Weights of a small GPT-style language model, trained from scratch on English Wikipedia.
Size: 19 layers, width 128, 4 heads of 32, MLP 512 quick GELU, vocabulary 1024.
Architecture: LayerNorm before each block, biases, tied embeddings.
Training: a variant of SOAP for these matrices, 4575 steps.
Each number is 500 + 40 x the weight over its row's rms, rounded and kept within 0 to 999. Layers, rows and columns count from 0. Numbers have three digits each. The size before them is the row's rms in percent of the matrix's.

# q: layer 14 attention query, 128x128, rms 0.056, rows 83-97, columns 0-63
# k: layer 14 attention key, 128x128, rms 0.0565, rows 83-96, columns 0-63
# v: layer 14 attention value, 128x128, rms 0.0564, rows 64-95, columns 0-63
# o: layer 14 attention output (transposed), 128x128, rms 0.0699, rows 64-95, columns 0-63
q83 113:515487619533452494512535481558497494538510593517519537445501484587555475558481539468500501493472553481473548530531569540499490504498495532497478543412505565484517516544548491589536470483535470
k83 110:543455537516483434515504476569480565454519557533456474486528483462454542522540566499515537452487492475494507526468490493458529509499479512434522533448555520453472497560529514624576549444484502
q84 102:481445498453508500417510531483457467501531506488522556526489483499479503498516450532382469446532494440532410508505440510527490520560489511455506506502496414521562573515443513497434511436508466
k84 101:439450632503561499526476532499463509517529533489557524454485538501494507492486387486497522500485515440454523456449475527500514518547490522472459550451430446485518517486462520611478465522498552
q85 101:494476561513532537464517477435532483447549515493483548453488534528503476563535465496549503526502502505437452557515426448457529445459409441499461521444493494530470465511474457509566519436557467
k85 102:461447594466454531500494521472491503479478468424393552425470495505478483596513480531490469483442520527407412564498547492487571447523533524506489530475468517495431494509499455499499463488473519
q86 101:489486537459425562481587495475467586550538444572483521544477509528500443441467522460558420499504498514457479512456474443461456482508534506522478444519458422546454474520560460503528463480497489
k86 102:532477541457454477435628521448522519428484443530473471520507471538511465505475535454536425518510549559517599464477504515483488523460565562539495539544447470515434503534610515521500591565481501
q87 109:510486519540468431492537454482449448489473501552463497525496531447454504515509566465501507452507467494493555545492468581451471460541494528453545585575494491568484455561516494493453510481459513
k87 112:480464488447513508462499473463471482575460500458545445510433530502457500510524465540480524518475578481580500460505473576516501495530532490500509481417528523508510508435529447496520506446460501
q88 092:470492460474397488503530533463473476543529428447502499495463529458471490470513484542540566467547429389544490495613498452500499553431500518540461405522492459489447512469571507452514444517472521
k88 092:520537400465525505488529507442426489513499500585483462535510541441538517504478485513548503507525500483564527559535542463515517495518476525514530523516475509542455474425564524458475499487435521
q89 103:431511501456441555505473499490530452447525481491511559530439468493552482457461555440458462500508467379530526437482450539511535523532571397486508508547524485600508570581442471482574547544446487
k89 106:524482481426575561501460500482544540424425521463541514492543506502503478524495501426474506496505486489477504484495480474492595499488472471452487511480491384500494486547509577501517485494444435
q90 116:581531523541509484524493542433526514516521609488486629538519529575528531479464525485500523479431517537512545527448515523493565519508472527467483418472467517492451503466471513584483463472493435
k90 108:462583470466453530520487512476570519504534510423519551478499524581573559512498587534467505468391510460538519514451529541502468495487499511438474508538482513491491498583540502588484538502554479
q91 106:504499579568512519509536531502474541500478505515563544492560519587520522497538549558511468562508520461588527502509516503599434481515551560507535496527444549571430530456528467516588490618526486
k91 102:531449581441440497478495538498517549550477494559581507454533507516493487552507551495438519591507463462513485411526471494488543548440469569482434506531508552539409486458521457530476467550431561
q92 103:598488538526620468433553469547545519490538511509517505518551484503529535549564556548559471453554496476531497542576498472559484552490457498516529446523526503548519540501477509519503513498480564
k92 101:496447477547488529549516493553553530506430563472510496476486586509458513523532510550567514544478489463483524511537515529563452489495533465507560548584491475489498469514450432573484454558410505
q93 109:539553491577497513497529469570508541494482480539495530488533515573477474528584478465544543515598492520504525597547601548494529496540561511473533503549485546519530592473460505455492525544480545
k93 100:493531537485448513490527507552519544500506416482554468522563493551422477470542528523502514551536524458534461560492547560502461480455555513514488484516464444481495527489475488465519457493461481
q94 107:523499463512465458402548569609439483520557466517493424512444505489489538537497491422497478466451435461467528435403478516514509479536474473420491492477501494550526454525476520504533462497483425
k94 107:554535473555481483482529540566473502573475434446501514515510506524513493520562522483477570488478441501498530476441479502531467445555463522451497550444482474582556503502577507464517484557535474
q95 103:534509612454471492530512545456525544468509504500484508517455417510494472497499508581463489463542541510428455534476513488573552487488501438505518540483561457548536542410564478531552541421478484
k95 103:416526549534547520551492511470635487495542505490490425460441465458445444552533499481514500476505499550394493442458515483576517447433463482490461568499509500513537480467544471496543539456560578
v64 095:540474506462481497461522508569485490546491495504512503465498480567489407584556529514535513408456457474489485458534481477455506521537513480450484510472460493449465446479529489462559510497505517
o64 093:534530464489416457514515472470484488445491570546529510448474436505508575474474529512491460545449459506528485482504559517517472443531554512492458464607496570504514515542472561479464527486433508
v65 093:482509495467532544508451539560452501467529416453518490483486465436508472420542476465461554537462473484550514499540430476502427536485515496528496426492473511583540499526529484559524541528461580
o65 093:550540530458558431491482519463590440537474529515490510544453496507454555512420494626481428498496526566446433513505509528494469468519442466462525470411452521478593527462504475538523462483514514
v66 091:461542408506431510446463445455529484572495492443479502508429456497486466572466508528479501532442539473498543475483557526491504495569490507569513462541509488439463485456561513491509430478491530
o66 095:542533490454447493478460472455479526441496497489445511459519502510426456512467436497521486461528451508519535461504541547538532529526551532480534440508480447510561529568443465511505541421485444
v67 099:482528491485496557527531561397523460516507479540510475498575550519576481503533477516479527440480538479480474583520455386520520493526518471434484527539442484495497503501563521423452510530459549
o67 102:526416528561575478526598520537566512559437451485457519487490522484418469441510506419471434504498486475541503486490540508453445499462473465493476412445528543516493442475486541525486463561499445
v68 101:472481470545440538455479471513486503489532612577494538530395513515596525465479470457515516478523474485517546523472460436553467456493492512501572473518499554471457556520450478497511561489492480
o68 097:516463478487516469500493464548490455504512488471469446461566485484424437607566527445449527513512539541549437501498486512527566476516532458514504490499568499512593473514529473528460439452496507
v69 098:466491451504485521491584516566522478500518504497527447409484562458486440550562592449480514503530527496463497518534532528611523580584521469484531478490412492554466458503478509466624534530476539
o69 095:478467479494500443609544538476530547546441487545451430572475549449510576483479517540529476540480488498511495408483551503471488494456513502522497533511505436506569505528560562550494579485495468
v70 097:482496469422533499434476537517493497455491450498479479452461521428537417567487430477521466499515461440501533433500521540524471512493497559537462502561507476472558470556503419508461481516483519
o70 090:545495479512421532541470509503492488473507540530495531519522572489428483468480423484464588548483476549452507493451464532428503512442554538547469543441537465509572579525502559473489587532505501
v71 093:505485484510467509495485519497539551523499447441502516431524460409548482519499475509418471504423605449514431497562439500457552493487472464477492544528508489477599607575490473532425484475524522
o71 095:496506525509540519552469522560496408514487469552458510504411534493554461460519487526514482483555492447555496485481517454468530549472493489501447443502541470490514440498447566535620474506528519
v72 096:457556492540480479487519482506482511497553493504453526535447532508477414523603476526483498462504493469482565483500510451477455489462415432507420503504464517467502557517449459501538444526508493
o72 099:518444501541396425477487520421505503506524439456517472513494544531503516550456518451533453515470450491516491452429500548457425516512552482466539449508575501412541523510578472515527470505543545
v73 095:492519482522499514445497573502547485568534477554443524523505514459491451474514487555446457540494528462483504620526520468515482568538482432492522508485523553553555497462517527494499522500486525
o73 096:533538479564458505536461541452499501509549516433491497480496480551499528490525515481514514405528432549540427450477576514410513544488511577495482487487537507522492556527473503495497517441478479
v74 097:495520457540485545469509485487506516445545463445467457422521487480494451439464489477528446523551494499464455444509490619525460523573521524456508506553491513460495493517470493551520494559470516
o74 101:495494545485503518510527553454508524595486475457549490489463508485430439568541489560526456510434469527485507550424470519519520496503479507571499499491503538418647489447503507485471535421477467
v75 100:463469522505499492481503546410497423572459453504492546513499443513532450547496532536436532469537460481489507498486516510434424533481443413498491518535528524472528489481537450597566531523477489
o75 098:549537513548437597518521464493448469519447582467550548508540465517511534507511505511460482555498535476524521481516543487550529525456474533486430517566485408459451517513478462580519516536554503
v76 097:439447517417504497493492527431539433557517567490553471508447464579569429455554496513555493507464522537519519521546517468452435433496498498513463443481450489452501512470404499519523428481554438
o76 106:565446497501451558450546457579484521478470485500519516515555531490456547475535584470555474505531509531530419446475505419532520527480478541479553488511513489536500453512566500538489474497439466
v77 098:449500485475493560483550537475511473514488516529518441513493458476499429549461497465409490559525545518525483516469473572527476507520548549528492496531540562499447531489475408515496520470573507
o77 100:552500491471576468541433511543527526477589532450521503525497571524481486484507455508574544551497507468470496457447495511566554523521532519499529551517525498478487483429537507479467468478538445
v78 099:471517593524542507536516497516509460429531524569506497534591501444533525534528498523507426538480523488567451529556540542535575499481505526489491507524438532513542442533459533438489515477477489
o78 098:545469503527536475471533546579461504557444521423468534577470510476502492469596524498507549479479474539546527472449450495527476479491514491493459501495512522503499534528592494472596505512469513
v79 106:526498518543500535493589494556561493471482486565524442521585497526544496396582475486529522403543565563538420481535519476568563557532517462513498511447466525554477580512551518556546522530528546
o79 095:477462485527593551587463512473511506497548521451528591515563465504486563542471556603535483464481451532479515483519475447476494447441476478424436511539457531512518483599515515464459520430501486
v80 099:529479463526584406532543554519414433513516503520460507511485448551558509467517550506478556510402479484510476608528419492470550455540501553522563514484499509514518456479437500506493549452479502
o80 102:508506557449519561441502517458523494533543515482501493512570618457545503545504536463507457486545557450508407529457495496515472450515461454481440458535458472532523545480541549464548446539490469
v81 099:470504537510533552517522527549535491545476493497466456442516454485473540501480492465535456531424436544524471465493542552494603481466479484504512460580487500531447551584539528548406471497469482
o81 097:525462480451487501523520488592472518521527502463532531540544540485447464504522507549461487456519475462409496456502553442452571489486537455568508508539442508474515495533465479482638498470441447
v82 105:464522506499494446441524506478399476488441566506483516496501465463531529582549532572523486503575516567427515562478507538527474542403473503506497457487528532574534521539476553519470539531492492
o82 096:586545476573564506494451486492490470463558473517496496497455511562479527478497510503506562481450541432545480515558410478497485479533460522513460486511467450525523530525565487489524517476497512
v83 106:562483551549487520521475456436542501448480437520556556550482522462546474530568462438461456505470507475425470542550427457474466522461499549511499476492454472418458531549549495508540515464470474
o83 098:557457481542443488512564591545487517523479535501472518496479450499525532603532531538529513470403495521548496511489520400521489596434462537461496545471533478518575520549442453452506499507544533
v84 095:484463550446480478534434525496508436519522592550496530506523473554546526450415489469544461429526531513444495520419522543503492487463516493540510539466513447578526573482526507519420509498460570
o84 100:541499401498542518384542431562508504508522485512548496525515505483522499459508469508529515511491508515623452484526496470465566489447503488551508445528475530497501536495469501449459553449495413
v85 088:518470510542546493503499490450494428450494536458492472540501519578535548438509521596491496470512549451472491534578515489495476502588555494510469581524521538519542525530512468491531510517497477
o85 095:534510590525536538509440492540545564535470453498491491503497563467538475521493496405494556550465490479571498525459490516539509477418462556509525499476521473459518504449541547476489538504520547
v86 114:575516505476555436462531584483442520546475463562496547500555514519567522478462469525592535420470454488459517408508497391501476476464460447468564486466546479489497513486476486497461493489524449
o86 104:522535537504505554496483497497479531518502480508480489454563437526530521459589506444438500532485481522465426564506501506464466509520424551568513502568475548456459452552534508489523523533548479
v87 088:504552539506444508468494489549499495539442554556467408510422528517555452514561491505573492439525547489555499511500554428471558492586560529521551514508603502483537596474453515548519528507504508
o87 097:523443421575557523497516482494516491513449452475540473515571431477464501493567501526548544492523442564535499515503491530463422469507464520503527537498485539451511411436474481455561484467501527
v88 093:537471476452483482496536494541482477480543528570509492543547452495510534484498519509515648512463514479522483539466469482429523475526567569472503485481556560523491522515572507542503469520450497
o88 091:478527450497603470523563531535507466476482491486507477469459536499510551530487518507389455485539455500517443500574430505562509501522511454552536511501406404557534534510492500447528572479504554
v89 090:552512432519499553495563476481496478479510534480497509511517554575438442531527565506530526421510501556534429440537510532470549474431522499558556523467468487488462486552521488480594430542438506
o89 096:439442502414464514524472585514489461467483475535540540548520487439573530476474524523518418544456500502467537456477489559507433539518516478511462478543516482535558480460501417516421506543451467
v90 103:551533546411536498486564505491475469379460517569553468489596510525462559521549548567438489510552566456500489557486467487507511482472501473492499529537537461544487498488522528444547536476461525
o90 096:466509405536621480543465474476487532513466536518472439515441457436568522442466558489508504473473500534504491462458472520536500508486538435488512457434504489444485570492562526432491559510487507
v91 107:549385440494467501592492477477428569488541480555507536435457558535441514453511445516473430513482596481459503504504543527547552528438562555502448476530474450506454533452513447528529539480568466
o91 105:482524420507468447497511486536515500468541567407513522449501487464546500481518468533545560503473555553559459456474514531473537554540525523427528524495550451539500435505487553468473457498522486
v92 100:491500540475491536494535514463475484473492543564485451457470472450463463496478489509529498526477513552545507490483564527495504446558541496488535491520491509473572523481460511462469505547404542
o92 097:475573444449547529473528428526461547511449483485563467480495522506401501470521500521496438502512456540441494495469519547486546457492542422467479459395561570531498513499517468534487521488558444
v93 100:513477531398527448513467503512535482461500510535523462532559477600508558494496505499476473438513515427478414447609476519486476556506532484494444461548469567559514514518546534456501480460580483
o93 097:560561546526504504502493618445439520429512548498574491561526464430479492512565472516519515565505487571541511545488549448553495514488472551482466470520507474557472471463588579486514500490472476
v94 108:416508536534544557532589462478460484498489485465614492437416517521536461536483469431493579543513468453534503499540535498510501477518503510535460502526473514554502454563453505548486471549498476
o94 103:586558483451405480558470566612581491492479493559497449561536530501467453484435527570526473477436469521481496449518478504544450497554507482525520516454531492500483462536543516449559548543503479
v95 102:497478486495562471541488488583515427458517549429517513505452462449455532475478500455438481437505419565503471531404471467497487450512471492506510452573472550528484483439440466575525456445490548
o95 102:541536442467469547488506453475516494504462448450523492514461562481510517588492533506484479502578420474484513538484537508472535456526550503478492464470561444501494538539483469430479490540440428
q96 090:441548493439521491461568454461479482539500575540461532511518511505503449463516536438549495510536553497452536539499434491501452476530542477520450532486426466497464478510467569504442469469464437
k96 085:482607481503450494425408524530523506471588542481493520461468554573511517462498501519546409551507502571519526467496484523528528495556557526462572474485528532577448551509526490492489502487546525
q97 083:490459536480443401570460461491467512467513510510506567429503503512528490479450467531534519526495463502507408468563527462552477467475497493516497480467510477539464522451486519518515505552559465